Weights of a small transformer language model.
Training: a variant of Muon for these matrices, 4401 steps.
Each number is 50 + 12 x the weight over its row's rms, rounded and kept within 0 to 99. Layers, rows and columns count from 0. The size before them is the row's rms in percent of the matrix's.

# layer 5 attention query, 96x96, rms 0.204, rows 0-18,32-49,64-81, columns 0-95
068:61 50 54 48 63 54 60 51 69 36 56 35 61 52 45 42 63 63 62 46 59 28 39 49 49 54 65 50 51 45 42 62 45 74 62 34 61 56 30 58 32 24 55 53 25 48 45 79 49 66 53 53 40 57 45 40 53 31 53 60 37 66 64 45 48 42 59 40 49 62 52 62 37 51 45 69 51 29 71 44 50 28 44 49 29 32 55 41 36 59 51 48 72 24 59 51
069:58 35 35 40 54 70 50 66 62 59 67 68 72 62 19 51 35 42 69 62 51 39 51 55 24 46 36 55 61 42 51 79 42 59 57 43 41 67 26 52 49 38 44 44 39 73 57 69 50 57 55 44 52 45 50 37 49 42 46 53 63 52 54 56 35 29 48 57 58 39 47 51 40 57 59 66 33 36 73 52 36 60 55 52 56 47 39 40 37 55 50 52 47 24 57 64
076:35 45 26 51 66 54 38 53 47 42 57 47 30 56 46 65 55 66 63 53 51 62 51 40 52 38 25 70 51 44 60 44 54 53 78 49 57 47 59 51 36 58 72 58 52 48 64 48 43 63 59 31 44 51 40 39 50 66 40 38 47 20 62 90 58 48 61 57 60 45 42 66 39 39 30 47 41 54 42 40 32 49 36 60 41 50 59 35 55 71 44 57 49 58 29 47
079:32 47 56 35 84 38 52 59 37 74 34 28 37 61 63 52 67 34 72 53 42 47 52 57 54 59 52 53 65 32 55 26 52 64 53 47 55 57 67 48 33 47 76 49 35 56 59 49 57 58 42 37 45 50 64 32 58 57 42 57 62 55 51 45 52 54 78 64 52 37 47 62 45 42 49 43 30 34 37 49 57 60 36 33 64 39 54 56 46 68 38 53 50 45 42 30
066:33 19 47 35 51 53 62 52 67 41 67 45 42 57 54 54 46 61 49 41 39 27 66 46 58 63 42 58 31 33 48 61 40 68 45 77 66 38 68 43 64 38 62 49 42 46 42 50 42 34 42 53 52 53 45 56 53 68 34 61 48 15 41 49 55 59 33 56 61 61 36 52 67 44 46 52 54 60 38 49 52 57 49 38 72 40 61 54 63 51 55 70 42 70 53 27
054:31 42 38 36 37 45 51 28 48 37 76 42 60 50 45 51 34 47 35 32 59 38 46 66 71 57 42 54 29 47 48 75 66 54 46 48 51 48 63 45 47 57 64 42 54 44 73 62 37 36 36 37 54 34 53 33 56 51 60 54 75 60 13 47 47 59 58 38 55 54 59 60 45 52 38 43 39 53 49 59 60 60 45 44 51 76 54 45 57 31 51 59 63 64 66 67
063:40 50 71 53 33 58 54 40 50 52 83 79 40 53 56 46 34 42 56 49 49 47 37 57 48 51 46 41 40 75 52 39 47 61 68 31 80 69 44 49 46 30 58 28 45 42 68 63 60 55 24 37 51 55 64 34 58 47 58 49 41 49 58 61 52 26 41 24 38 52 48 44 60 54 65 67 33 43 65 54 34 44 50 51 55 65 54 55 46 52 53 35 58 49 47 54
070:53 44 67 58 22 57 39 44 51 45 48 66 56 48 52 57 17 42 68 79 51 51 54 36 31 51 71 32 59 64 59 59 50 39 60 38 53 47 31 48 52 59 33 65 38 51 66 46 59 51 51 66 64 57 62 49 41 39 61 68 22 42 42 65 53 18 47 49 47 66 57 41 51 54 39 47 47 30 69 44 49 56 57 40 55 37 49 40 66 41 55 65 59 36 49 48
083:52 40 28 27 45 46 65 64 50 38 76 39 51 26 44 37 62 41 42 48 57 50 45 38 47 43 32 53 57 46 38 69 57 54 31 82 61 48 37 42 54 63 37 46 58 69 51 52 33 43 54 83 52 29 48 41 46 66 34 67 54 44 39 48 36 48 49 54 51 38 50 53 49 50 44 53 63 53 68 47 58 70 59 49 44 76 59 63 49 46 38 36 54 30 68 58
064:36 30 68 64 32 44 59 45 53 29 36 59 46 44 72 55 45 50 43 61 40 51 52 57 46 75 53 53 46 66 33 29 69 32 53 60 34 39 33 68 44 65 47 49 72 43 47 26 43 27 27 55 69 60 70 64 53 49 53 64 40 59 42 53 49 57 30 41 31 64 48 48 53 56 45 42 59 67 50 66 36 47 58 33 54 38 52 50 50 44 47 51 58 50 70 58
066:43 59 40 45 73 46 49 54 58 50 62 79 55 33 25 36 34 69 55 60 47 35 35 36 36 41 43 53 40 56 38 56 35 71 53 58 45 43 53 57 50 45 47 53 50 38 78 58 66 43 43 46 46 53 46 57 30 56 48 49 28 38 46 71 63 50 37 24 54 63 30 60 64 41 45 48 53 56 35 43 54 51 58 66 61 72 59 48 56 66 63 50 22 64 53 58
066:61 45 40 41 41 49 39 33 44 37 73 41 52 50 15 57 49 47 54 50 67 39 58 46 44 50 39 52 76 27 60 54 44 51 63 43 28 62 63 53 68 55 52 60 53 32 59 66 45 55 73 57 50 65 41 46 44 72 40 52 58 59 65 84 43 47 50 56 33 68 55 68 38 32 48 45 42 45 59 49 45 62 32 28 37 61 53 54 40 49 34 59 40 54 52 59
079:63 76 64 41 45 53 41 57 77 55 61 30 51 69 36 36 90 47 50 40 51 43 44 65 52 37 43 42 39 31 40 48 52 76 46 56 48 70 48 60 52 36 59 43 54 56 38 67 46 35 62 44 41 45 33 50 50 38 70 39 47 57 50 34 37 52 57 50 41 32 42 49 37 57 59 55 73 51 46 67 52 28 62 50 69 52 58 53 51 47 40 37 44 40 35 62
078:67 53 69 43 53 57 41 50 58 65 70 42 51 46 57 40 61 60 38 55 52 41 39 59 68 33 40 66 81 28 62 60 45 53 47 48 63 45 49 47 52 39 54 42 26 54 55 59 44 82 57 40 32 54 33 25 75 43 49 42 49 65 64 56 41 63 69 63 38 48 33 50 53 35 52 48 38 26 44 35 46 53 47 51 36 57 37 59 42 76 48 45 48 37 52 46
072:53 37 43 41 54 57 24 59 52 52 48 36 55 41 47 66 74 45 69 42 77 50 57 60 53 26 66 50 66 52 40 60 35 48 54 46 50 69 57 49 25 51 62 66 53 54 42 48 47 62 53 56 44 36 44 42 41 46 37 51 57 68 51 77 50 54 64 66 30 36 53 53 09 50 39 32 48 36 69 41 48 50 58 59 50 45 55 59 57 41 52 71 43 33 34 44
066:37 51 57 57 38 51 25 55 79 67 47 42 51 37 54 53 65 37 45 54 48 46 30 53 34 58 64 26 54 69 41 53 53 68 43 51 48 71 48 53 40 57 51 46 55 56 65 57 54 77 40 39 51 28 51 48 72 38 41 47 25 45 48 53 42 53 73 58 59 24 41 48 40 63 56 58 44 27 72 64 34 40 52 55 57 57 56 61 39 69 34 58 51 52 41 42
079:50 56 26 44 62 45 47 40 56 47 50 20 37 62 44 29 66 54 61 58 48 37 59 32 50 36 52 57 70 23 44 70 45 48 51 72 31 25 55 62 58 45 45 57 44 49 66 59 53 49 59 57 66 42 62 38 42 39 34 53 71 23 65 49 46 60 69 59 61 58 47 48 41 39 50 43 40 51 35 54 80 48 42 48 71 49 40 54 57 43 60 61 47 43 43 63
067:59 44 49 63 58 42 68 51 22 53 29 37 39 43 51 45 58 23 50 59 40 62 58 61 46 39 39 52 70 54 50 31 51 33 56 47 37 39 46 58 58 67 36 26 59 49 41 39 47 42 54 61 53 58 63 70 40 59 52 73 69 59 47 41 46 51 30 51 47 65 53 51 67 47 67 40 59 62 37 41 73 64 59 48 40 30 45 52 42 35 59 37 38 61 79 56
068:58 46 47 66 28 43 53 62 71 28 68 57 40 20 43 37 43 62 37 57 60 28 50 55 50 43 36 54 45 35 50 47 52 48 34 69 54 43 26 48 64 46 36 40 39 44 46 57 44 48 54 54 64 59 58 58 55 52 63 74 24 40 50 57 42 45 27 52 45 65 62 33 51 57 85 51 54 45 59 37 56 65 58 49 32 56 56 55 53 41 65 46 65 45 71 50
155:52 43 23 39 70 75 61 61 73 34 43 38 33 71 48 53 38 48 45 24 34 57 44 45 36 57 51 43 56 52 44 54 54 63 52 47 55 65 59 61 47 29 43 31 34 61 46 64 46 38 54 52 57 53 18 55 66 55 61 59 58 55 64 40 65 49 47 53 42 63 56 63 38 84 31 48 50 56 55 30 54 34 34 49 61 40 40 55 41 51 46 47 53 48 65 59
118:64 53 42 52 59 51 29 73 59 54 53 51 62 26 33 36 72 62 49 68 59 58 67 56 51 71 55 55 49 69 58 41 57 52 56 72 42 38 26 51 46 30 33 54 48 59 44 18 48 38 37 31 52 58 57 63 61 40 45 49 56 48 42 45 43 57 62 48 51 28 27 53 53 38 40 49 41 50 47 69 35 77 59 60 46 40 56 49 63 55 32 50 44 33 53 58
144:27 41 52 59 61 43 62 59 42 44 55 30 36 61 60 57 68 66 55 54 47 31 45 45 28 63 62 43 57 54 52 37 51 36 56 22 59 53 56 53 57 50 46 38 48 66 64 60 49 68 52 60 38 55 42 51 49 68 81 64 45 35 52 56 54 49 38 63 50 25 61 68 55 57 37 48 56 39 35 41 58 42 33 64 15 32 47 51 55 52 48 67 47 32 47 67
136:63 61 45 60 60 50 62 40 50 70 33 33 68 25 32 62 59 60 58 53 42 42 41 51 48 63 56 59 56 54 61 25 42 47 65 36 26 64 34 58 50 35 63 43 47 62 62 51 42 54 32 40 56 55 65 39 77 70 31 63 61 45 51 54 45 64 44 52 53 58 52 47 40 39 45 43 46 43 33 50 37 74 48 36 53 57 38 55 52 42 46 86 53 39 46 32
132:51 27 53 41 74 63 43 68 71 32 63 45 36 57 69 41 45 49 38 58 54 51 54 48 62 65 64 40 59 49 38 52 54 57 44 38 56 34 67 51 55 44 53 52 40 55 46 26 45 66 46 70 37 53 18 57 41 45 57 70 42 45 07 46 48 56 38 67 46 41 38 46 56 33 40 58 52 60 48 52 60 78 49 57 48 38 42 46 46 58 66 50 38 58 58 61
153:32 46 55 51 58 39 39 44 54 30 66 48 54 74 47 20 44 48 47 65 39 32 65 77 53 38 73 57 44 50 52 51 54 46 62 40 38 43 27 25 81 44 71 58 49 31 59 65 54 47 39 56 44 62 46 44 40 52 55 57 62 57 38 37 60 61 62 31 72 56 48 52 60 46 48 49 48 28 49 51 60 51 51 47 56 54 33 25 57 49 58 53 54 38 58 67
154:40 53 58 47 44 55 49 43 52 58 75 46 07 43 75 44 47 56 60 22 59 50 59 44 42 39 41 62 46 62 49 40 28 34 58 35 44 43 58 69 59 56 31 38 55 34 44 49 68 65 48 64 43 70 64 31 48 53 46 53 55 49 52 55 64 35 54 52 32 38 42 53 66 63 51 63 46 57 46 45 45 39 57 59 52 66 67 73 59 28 44 34 51 49 43 59
143:34 41 50 75 38 33 41 44 35 66 50 51 50 76 58 47 52 64 56 77 39 42 44 60 50 44 28 42 58 19 49 26 61 55 40 36 55 52 62 59 63 56 64 50 69 53 63 67 41 48 61 55 66 61 43 37 39 72 63 53 42 46 41 62 48 35 47 49 52 53 48 49 55 49 44 39 62 38 39 43 60 38 43 44 64 42 32 50 71 19 71 62 55 51 46 49
132:45 32 62 27 65 55 55 45 44 49 68 47 36 66 45 38 46 50 56 52 42 48 32 39 43 63 35 67 60 44 43 67 34 48 64 74 61 47 55 53 54 57 44 57 66 47 38 33 33 46 54 60 47 60 52 48 50 40 55 54 54 41 41 52 48 27 61 52 31 14 28 55 67 57 53 45 44 61 64 75 50 80 54 50 77 53 49 37 38 45 63 41 61 39 43 61
149:32 48 50 59 43 55 70 60 44 44 54 44 67 55 44 57 64 55 53 75 47 43 62 53 44 89 59 55 48 45 29 33 48 63 58 57 40 53 37 54 53 38 57 31 47 57 54 19 31 36 59 35 57 52 46 57 41 35 68 43 53 48 58 63 55 46 47 55 35 37 54 41 46 43 26 59 41 47 32 71 36 67 53 74 33 40 62 57 73 59 45 47 41 44 45 63
145:33 54 37 54 49 61 58 67 61 62 28 68 61 43 39 55 49 48 68 52 49 43 70 53 42 23 49 38 36 50 27 46 62 68 53 53 39 56 40 32 50 69 48 49 36 46 67 62 53 23 55 39 73 56 54 34 41 50 36 69 49 57 58 64 58 41 54 42 58 76 45 40 36 63 43 47 50 46 27 46 39 36 49 53 80 47 59 59 63 38 59 35 51 56 53 38
138:54 62 46 39 38 33 48 51 63 39 57 37 58 56 33 50 34 45 57 32 65 49 51 46 48 56 39 71 49 47 42 58 44 49 57 50 42 36 63 59 65 43 39 54 65 26 40 70 53 49 62 49 62 51 45 68 49 35 72 19 55 55 53 50 48 46 35 54 52 58 59 51 36 34 49 45 29 32 56 57 39 78 49 21 52 56 43 58 33 71 44 66 74 73 57 59
150:44 68 63 34 36 62 41 48 56 56 57 57 53 58 45 47 82 36 60 59 42 47 69 62 39 34 35 50 58 38 18 45 63 74 51 59 47 55 35 52 55 70 58 42 62 51 42 57 44 39 61 63 53 53 46 45 54 41 45 54 45 47 26 55 34 53 48 46 39 02 47 40 47 56 44 58 75 55 52 58 39 53 36 44 63 56 51 43 58 54 53 31 43 65 53 65
147:39 41 69 48 56 62 51 67 63 59 48 40 25 43 61 67 60 74 39 66 56 48 57 45 89 41 39 42 48 52 57 54 64 57 19 44 40 52 41 52 69 31 59 40 48 51 66 36 43 64 54 58 36 42 50 33 57 59 37 48 38 70 38 59 41 52 47 57 50 34 35 25 56 48 26 52 59 56 40 38 50 40 59 60 40 40 41 65 53 58 51 46 45 69 52 55
137:67 56 52 46 36 73 37 48 69 68 36 50 51 31 62 48 66 34 50 34 52 38 72 52 46 65 47 50 53 57 32 61 43 39 44 45 68 47 40 41 46 41 50 37 65 58 40 53 43 76 45 65 40 44 57 67 52 56 18 56 53 56 58 58 59 65 32 58 47 64 45 43 20 42 61 66 65 38 48 54 47 41 46 57 48 50 78 39 52 51 36 40 31 54 32 44
141:34 48 62 55 29 56 19 62 70 49 36 37 48 61 29 53 63 42 40 54 35 56 38 54 32 49 54 32 47 67 49 40 43 48 53 41 53 59 62 47 56 59 31 49 65 62 69 50 66 55 58 51 29 27 57 64 51 42 69 51 39 54 48 44 39 48 71 63 59 36 46 80 52 71 64 28 44 47 43 61 50 50 46 42 33 40 44 68 37 46 44 60 54 63 67 50
112:24 44 46 54 32 66 53 46 41 53 61 33 45 64 43 45 56 29 77 56 44 38 44 31 32 38 39 59 59 46 44 38 48 32 70 56 44 53 65 61 75 56 41 32 60 32 61 66 42 38 55 60 57 36 68 46 51 52 49 51 43 46 70 73 52 30 60 36 57 53 46 45 62 61 37 58 50 41 51 48 43 29 49 57 50 57 56 46 63 47 54 35 83 53 55 72
147:46 46 53 70 59 48 50 41 40 66 67 44 81 55 69 32 69 45 41 39 52 52 48 64 45 23 59 57 33 61 31 57 38 45 84 50 63 47 40 62 58 72 22 46 66 55 26 44 45 62 40 56 54 54 31 45 48 62 64 59 41 40 36 55 56 41 51 38 52 52 52 75 50 43 44 43 42 60 46 47 45 27 41 53 47 43 64 55 52 48 57 49 33 50 63 37
069:51 36 27 47 72 56 55 32 69 41 61 60 28 60 44 47 28 56 43 44 32 44 48 52 46 51 70 30 28 70 39 65 57 72 59 43 67 50 62 54 61 43 40 49 42 57 32 68 39 52 62 46 59 42 24 54 48 47 62 48 51 59 32 50 43 41 71 47 56 60 54 53 47 73 39 64 45 47 46 52 40 69 24 50 58 44 26 46 47 54 54 42 67 48 53 65
076:57 48 32 54 64 62 47 45 67 58 56 93 34 41 25 51 50 32 60 67 50 68 47 57 45 43 52 38 44 64 44 51 56 72 41 58 46 65 37 42 54 50 50 30 61 75 34 47 54 37 42 46 52 37 47 43 54 58 59 56 28 46 37 51 18 50 46 58 38 32 48 43 56 57 53 43 43 37 57 55 52 45 65 62 52 55 46 56 78 71 50 29 47 54 48 54
064:41 55 54 50 56 63 47 49 29 42 46 46 19 32 55 72 41 62 31 29 38 61 54 30 44 66 44 61 54 45 42 64 65 49 60 48 65 46 52 55 33 68 63 34 51 68 58 48 54 56 59 45 46 41 42 57 56 81 54 47 60 23 72 58 61 37 40 57 45 40 49 65 40 43 49 48 67 54 57 43 47 43 51 59 32 28 51 27 73 51 53 67 49 46 44 62
071:54 46 52 57 60 55 60 60 48 53 45 37 43 45 42 65 59 25 46 44 39 44 40 55 66 56 44 68 66 55 64 41 59 48 64 32 32 69 38 60 28 37 56 34 42 71 56 61 52 26 57 27 61 63 55 41 71 55 35 47 42 59 62 61 50 50 56 58 62 49 50 59 38 31 48 46 43 66 30 54 37 76 38 52 40 25 39 68 47 43 38 74 56 53 36 53
081:53 31 50 43 46 68 58 68 62 29 72 36 64 67 65 38 50 26 46 45 53 49 46 55 55 36 53 54 64 32 79 68 43 64 47 43 50 34 40 43 53 45 48 42 26 48 45 50 61 43 52 51 36 67 40 63 71 52 39 37 51 25 60 53 73 60 49 64 38 40 42 52 52 32 48 36 72 60 32 42 55 40 43 55 44 44 40 45 47 51 68 72 38 59 51 53
068:25 37 55 42 72 41 65 43 34 35 33 41 58 76 46 48 70 37 59 62 64 45 38 66 66 42 42 55 52 25 42 35 51 49 56 46 26 39 39 67 77 44 49 46 56 60 45 68 64 54 46 56 46 64 54 47 48 48 33 64 70 54 28 43 42 46 44 47 62 63 55 60 61 50 51 38 64 41 35 58 59 27 60 37 46 44 55 46 47 62 54 62 33 63 62 41
060:62 60 60 43 40 67 55 52 58 58 61 57 06 35 60 57 44 37 65 22 55 51 36 47 44 35 51 48 45 62 47 51 44 43 64 34 69 66 39 51 57 44 32 28 44 51 45 68 72 58 47 75 52 73 54 35 51 43 52 51 54 44 59 48 55 34 38 44 16 41 49 44 58 69 47 56 56 58 52 35 37 44 58 49 55 63 58 62 60 46 51 36 65 46 38 52
064:38 21 40 72 34 41 36 49 64 66 56 42 69 58 68 40 46 61 73 80 62 35 47 59 38 39 53 49 54 30 69 41 42 44 39 51 55 48 70 56 76 47 44 67 54 47 46 33 42 55 34 64 49 30 51 41 52 47 64 62 50 38 52 57 39 58 54 41 63 59 44 54 48 47 49 44 48 37 50 42 51 44 51 55 52 55 36 56 80 33 68 49 46 32 53 28
075:25 36 47 46 50 71 80 42 38 34 57 56 36 55 48 52 54 48 43 55 46 44 34 45 51 71 34 43 56 19 40 69 55 57 66 86 48 58 41 55 59 54 48 49 62 60 48 37 48 35 60 50 44 47 58 32 46 29 50 54 64 49 42 55 31 37 55 40 52 31 43 37 60 54 52 44 48 85 68 73 47 51 56 48 64 44 68 48 40 42 43 53 46 57 56 56
060:38 32 48 60 34 50 66 52 42 50 54 59 55 65 62 52 57 69 46 61 46 37 54 48 77 78 44 54 31 45 37 56 60 58 55 62 46 28 38 22 63 40 56 49 42 52 57 27 34 48 44 50 47 59 48 45 39 46 68 54 75 46 47 42 54 45 61 37 34 36 54 26 58 52 17 60 47 44 39 70 45 68 40 60 56 46 54 51 60 45 56 68 70 43 41 64
066:44 60 55 63 61 75 40 35 77 54 46 43 55 45 33 40 37 48 48 46 59 56 42 62 35 37 73 39 38 52 45 50 32 42 63 69 38 40 51 28 49 39 30 49 39 45 58 61 69 32 61 37 48 51 60 50 53 41 41 61 69 35 67 58 66 42 60 58 41 71 57 50 33 52 50 46 58 35 27 42 46 44 52 53 74 52 70 63 55 41 62 72 33 44 47 48
077:41 47 46 51 50 55 44 61 62 38 38 39 52 57 44 35 17 42 63 36 71 49 49 44 51 36 54 56 57 56 49 52 42 49 60 53 40 38 54 37 66 40 52 54 61 26 49 40 49 76 59 41 59 39 49 57 64 47 48 35 69 42 79 54 58 59 51 61 56 57 52 54 27 35 53 66 30 28 64 44 43 72 49 21 45 57 57 50 29 74 48 56 50 71 68 51
074:55 61 50 33 39 51 46 50 57 48 67 50 46 55 43 46 76 38 55 59 45 49 59 57 37 29 21 47 58 58 15 51 64 63 44 58 58 72 36 59 35 76 41 38 59 64 50 64 42 26 56 40 59 51 30 49 52 48 58 43 42 41 52 67 47 56 46 55 42 44 35 38 48 50 38 64 62 66 53 38 39 54 56 55 62 64 57 59 52 51 28 20 45 54 56 75
062:38 37 57 51 32 59 53 54 54 72 55 35 47 67 53 70 62 56 25 60 55 60 43 54 69 64 42 37 67 33 63 31 59 59 53 54 45 73 34 62 68 43 22 39 50 70 43 42 42 56 57 60 52 41 60 32 69 42 41 39 55 57 40 39 42 57 60 45 71 51 32 48 48 41 30 66 38 53 58 51 29 42 66 39 42 63 50 61 47 43 37 57 45 71 46 39
068:58 50 46 30 44 66 56 67 46 87 32 41 48 44 57 49 74 42 67 47 65 42 81 39 50 53 54 50 62 52 43 39 47 51 59 47 42 46 37 61 58 36 50 66 65 45 37 54 59 71 48 69 58 45 48 51 35 42 33 47 50 74 58 44 51 73 44 59 47 51 44 30 23 37 42 46 68 45 41 73 59 33 41 36 40 46 57 48 40 43 50 39 48 37 39 41
079:43 72 56 56 45 38 14 56 79 64 32 36 48 59 29 68 71 27 43 59 38 59 50 63 52 46 49 37 56 57 54 27 39 40 41 39 48 65 61 49 68 49 35 40 61 57 60 63 62 49 59 43 40 40 55 51 53 44 51 57 37 46 49 48 52 48 58 63 62 35 36 61 53 55 70 43 37 45 40 46 54 30 65 43 38 56 61 82 50 45 38 60 44 67 53 47
066:54 60 33 55 53 50 62 57 45 54 42 51 56 45 48 36 58 19 58 68 45 36 68 38 72 21 54 54 70 48 69 45 36 40 80 57 43 47 32 49 41 68 46 53 55 60 80 64 52 26 37 49 51 48 63 42 45 45 37 44 24 50 50 45 57 26 48 60 47 41 44 50 55 37 50 50 75 61 48 59 57 52 59 49 57 34 49 64 37 51 65 56 47 43 30 56
073:56 44 40 54 61 53 55 41 57 47 68 32 70 67 47 38 62 65 49 42 50 43 60 51 40 46 72 63 35 75 44 50 36 40 60 33 55 44 48 61 53 59 39 67 53 52 27 21 47 68 28 43 59 54 34 54 40 58 61 47 29 45 37 62 59 64 54 28 65 72 55 80 33 49 33 58 33 55 43 60 44 43 38 58 31 52 59 50 49 37 59 42 52 47 51 54
# layer 5 attention key, 32x96, rms 0.215, rows 0-17, columns 0-95
109:63 68 47 50 83 58 76 46 56 46 47 53 45 58 59 32 55 38 43 35 45 40 40 51 34 63 47 52 63 49 58 68 78 62 59 31 40 60 57 60 55 51 48 58 38 52 51 60 42 61 79 68 69 42 41 45 47 33 43 68 48 48 65 36 48 42 50 57 49 40 43 47 51 51 37 54 43 37 36 46 41 47 25 44 27 55 41 47 37 41 57 45 56 35 82 30
088:31 51 59 38 60 35 72 29 62 51 67 59 63 35 25 55 53 47 52 59 41 56 46 51 41 71 70 55 77 48 14 61 55 26 39 38 30 62 53 50 41 56 51 49 39 48 52 43 56 52 47 37 36 64 87 58 45 49 36 53 49 45 32 53 56 56 48 46 44 35 45 45 47 54 48 70 54 56 53 51 52 49 49 53 55 47 42 42 43 52 58 63 29 75 53 68
101:37 34 33 63 69 36 47 53 41 28 42 45 54 51 62 49 54 53 38 52 40 67 39 60 33 73 48 74 27 55 43 37 57 56 42 55 67 66 55 51 57 43 57 45 59 48 62 32 80 68 60 55 53 58 58 24 51 58 62 35 55 44 48 32 63 42 63 42 52 55 23 61 67 52 38 56 57 43 40 39 59 43 36 49 36 48 52 35 83 47 47 55 39 59 49 52
106:28 52 46 60 64 49 45 42 33 56 34 60 50 48 65 78 48 46 53 24 28 57 53 54 74 43 57 73 47 48 53 45 72 35 47 48 58 49 38 45 50 29 56 50 41 41 65 25 51 49 54 42 49 64 64 43 56 70 49 58 38 58 47 52 42 65 73 53 59 68 75 44 39 38 32 47 32 52 40 50 42 71 65 37 43 44 41 76 45 43 44 64 51 42 40 46
094:50 40 46 32 65 42 46 53 60 48 49 35 50 61 67 53 54 59 39 67 36 59 52 51 72 51 59 53 39 39 80 59 33 54 39 46 53 41 61 43 64 45 35 64 36 43 34 39 57 48 63 44 61 57 55 68 69 42 39 44 38 36 38 23 58 47 23 61 42 40 33 55 59 63 40 56 52 49 41 45 64 41 34 50 61 59 57 52 57 44 54 35 31 50 84 77
103:29 46 57 52 71 45 49 45 57 57 48 30 63 61 49 52 71 50 40 59 39 21 47 54 51 66 67 36 33 24 31 46 38 49 46 67 40 29 68 49 50 56 51 77 60 45 57 71 51 36 63 43 41 51 46 35 50 47 38 66 57 60 40 56 60 55 48 28 34 57 57 65 58 40 52 77 41 64 51 45 33 34 52 43 42 47 34 41 68 68 59 51 55 50 63 48
105:50 32 73 26 46 60 48 53 43 47 63 42 37 25 54 39 57 45 74 44 55 49 35 54 37 42 48 43 37 49 62 51 37 41 39 43 50 43 45 71 58 49 45 41 50 55 51 42 58 67 42 52 78 47 55 38 39 57 47 58 69 44 57 55 55 32 58 48 29 44 48 61 58 29 25 65 59 50 53 49 74 43 48 40 39 74 70 62 30 63 63 37 75 63 42 47
104:58 50 49 53 62 45 33 56 25 29 26 59 46 65 59 70 65 49 38 72 61 42 56 58 49 34 43 41 43 53 66 23 55 54 44 62 60 43 54 66 59 76 47 43 61 56 63 36 59 40 45 57 41 33 50 17 67 45 49 50 39 62 49 40 47 26 38 29 49 46 70 38 51 51 47 50 60 47 36 49 55 59 44 60 60 57 38 45 62 49 57 73 54 58 33 64
101:48 72 38 45 53 51 52 59 47 46 59 68 42 30 47 45 50 47 45 58 39 41 62 41 52 35 48 58 59 35 37 43 40 54 66 73 61 57 35 55 54 31 53 58 61 58 46 40 55 37 38 33 37 50 62 40 54 36 49 50 54 30 32 27 45 67 51 58 32 34 58 66 54 48 53 39 47 64 68 54 83 50 28 47 37 54 66 42 62 43 69 42 77 48 72 65
100:54 35 45 60 43 64 62 49 39 43 56 50 66 48 50 71 76 58 58 74 56 36 45 37 44 64 51 72 67 50 37 45 52 50 46 57 48 34 50 21 41 41 26 46 42 45 74 59 47 45 42 47 57 50 41 59 51 66 68 79 42 44 51 38 52 66 50 49 36 25 33 42 32 43 53 40 47 33 36 47 42 71 53 62 45 53 71 40 49 34 62 58 55 54 41 67
101:68 72 37 49 59 65 37 23 51 65 57 58 49 70 18 47 36 61 56 67 30 51 58 69 35 64 39 46 45 43 36 54 45 52 50 56 31 42 44 47 55 50 36 48 45 44 37 59 65 32 71 51 33 36 51 52 50 60 60 65 51 46 82 66 51 44 39 28 53 55 52 35 57 64 36 63 59 61 38 47 44 52 56 62 52 59 63 46 35 44 54 52 42 65 42 34
104:59 52 49 59 52 36 48 72 56 52 55 49 40 71 44 52 23 43 48 48 51 50 44 22 57 39 47 38 50 56 47 29 73 51 71 60 33 49 62 57 45 47 66 47 34 27 57 36 61 50 49 49 50 52 54 61 53 51 55 28 64 56 55 28 57 47 34 40 55 59 59 51 46 46 63 46 53 44 46 58 29 66 45 32 53 26 77 44 38 60 70 33 67 71 71 54
103:47 53 51 39 34 64 30 61 45 47 83 47 49 46 57 66 55 44 55 44 39 17 55 58 77 53 24 48 57 35 24 50 51 57 67 61 49 60 30 32 55 43 54 49 42 68 48 55 51 61 49 41 50 39 51 29 53 42 57 39 46 72 59 32 37 52 58 55 33 59 36 46 48 43 52 66 75 58 40 61 54 56 53 43 75 41 47 46 52 39 32 46 52 53 70 59
104:35 50 60 27 21 53 51 45 46 62 61 56 49 45 24 73 60 47 56 56 47 65 38 54 68 64 61 49 27 47 75 45 60 54 58 40 33 46 45 51 60 45 67 20 54 74 39 51 50 66 60 73 41 61 51 48 67 49 49 51 48 61 48 42 44 51 73 59 32 55 33 43 48 46 33 61 40 65 37 41 40 46 50 56 40 59 35 48 37 51 58 43 26 58 51 63
096:36 52 74 52 41 44 67 60 40 67 60 50 72 50 58 34 77 48 47 53 55 55 81 58 66 42 58 53 39 58 43 39 56 60 54 46 69 57 40 51 18 29 59 46 30 46 39 35 54 52 42 64 55 30 40 58 35 39 64 46 59 63 61 50 47 63 47 63 34 49 41 46 32 53 45 63 48 61 36 32 49 46 55 40 59 64 53 66 32 39 26 37 49 44 53 55
098:37 57 50 30 49 37 31 69 67 36 60 51 43 53 33 57 34 48 35 45 64 56 30 62 48 34 63 52 42 82 44 32 80 45 37 50 66 57 49 46 55 36 35 67 73 63 70 61 42 67 44 52 43 28 58 47 58 44 61 58 52 43 42 50 60 64 66 50 55 49 41 42 62 43 38 72 40 49 30 64 48 43 37 44 48 34 50 66 56 52 34 57 52 49 57 43
086:45 42 61 49 66 58 51 60 55 64 67 65 46 49 15 58 31 47 40 49 27 29 61 57 54 42 47 40 27 39 56 40 29 63 63 47 58 44 45 50 71 44 39 69 59 53 51 45 59 52 53 62 59 66 60 28 47 55 64 42 61 26 66 30 63 59 56 46 44 36 53 45 43 46 64 46 62 31 52 46 50 28 49 61 49 35 47 73 61 58 61 72 54 44 43 41
100:44 45 36 50 45 58 33 41 44 56 54 43 53 82 65 43 56 75 50 41 60 37 41 47 27 54 48 48 31 71 34 45 41 61 49 37 70 50 34 62 49 80 35 56 46 55 38 30 40 41 42 50 67 35 41 53 52 44 38 59 45 48 55 56 69 57 68 67 51 35 59 71 48 42 46 36 67 49 69 36 45 48 64 32 40 58 53 40 55 44 52 60 43 74 65 45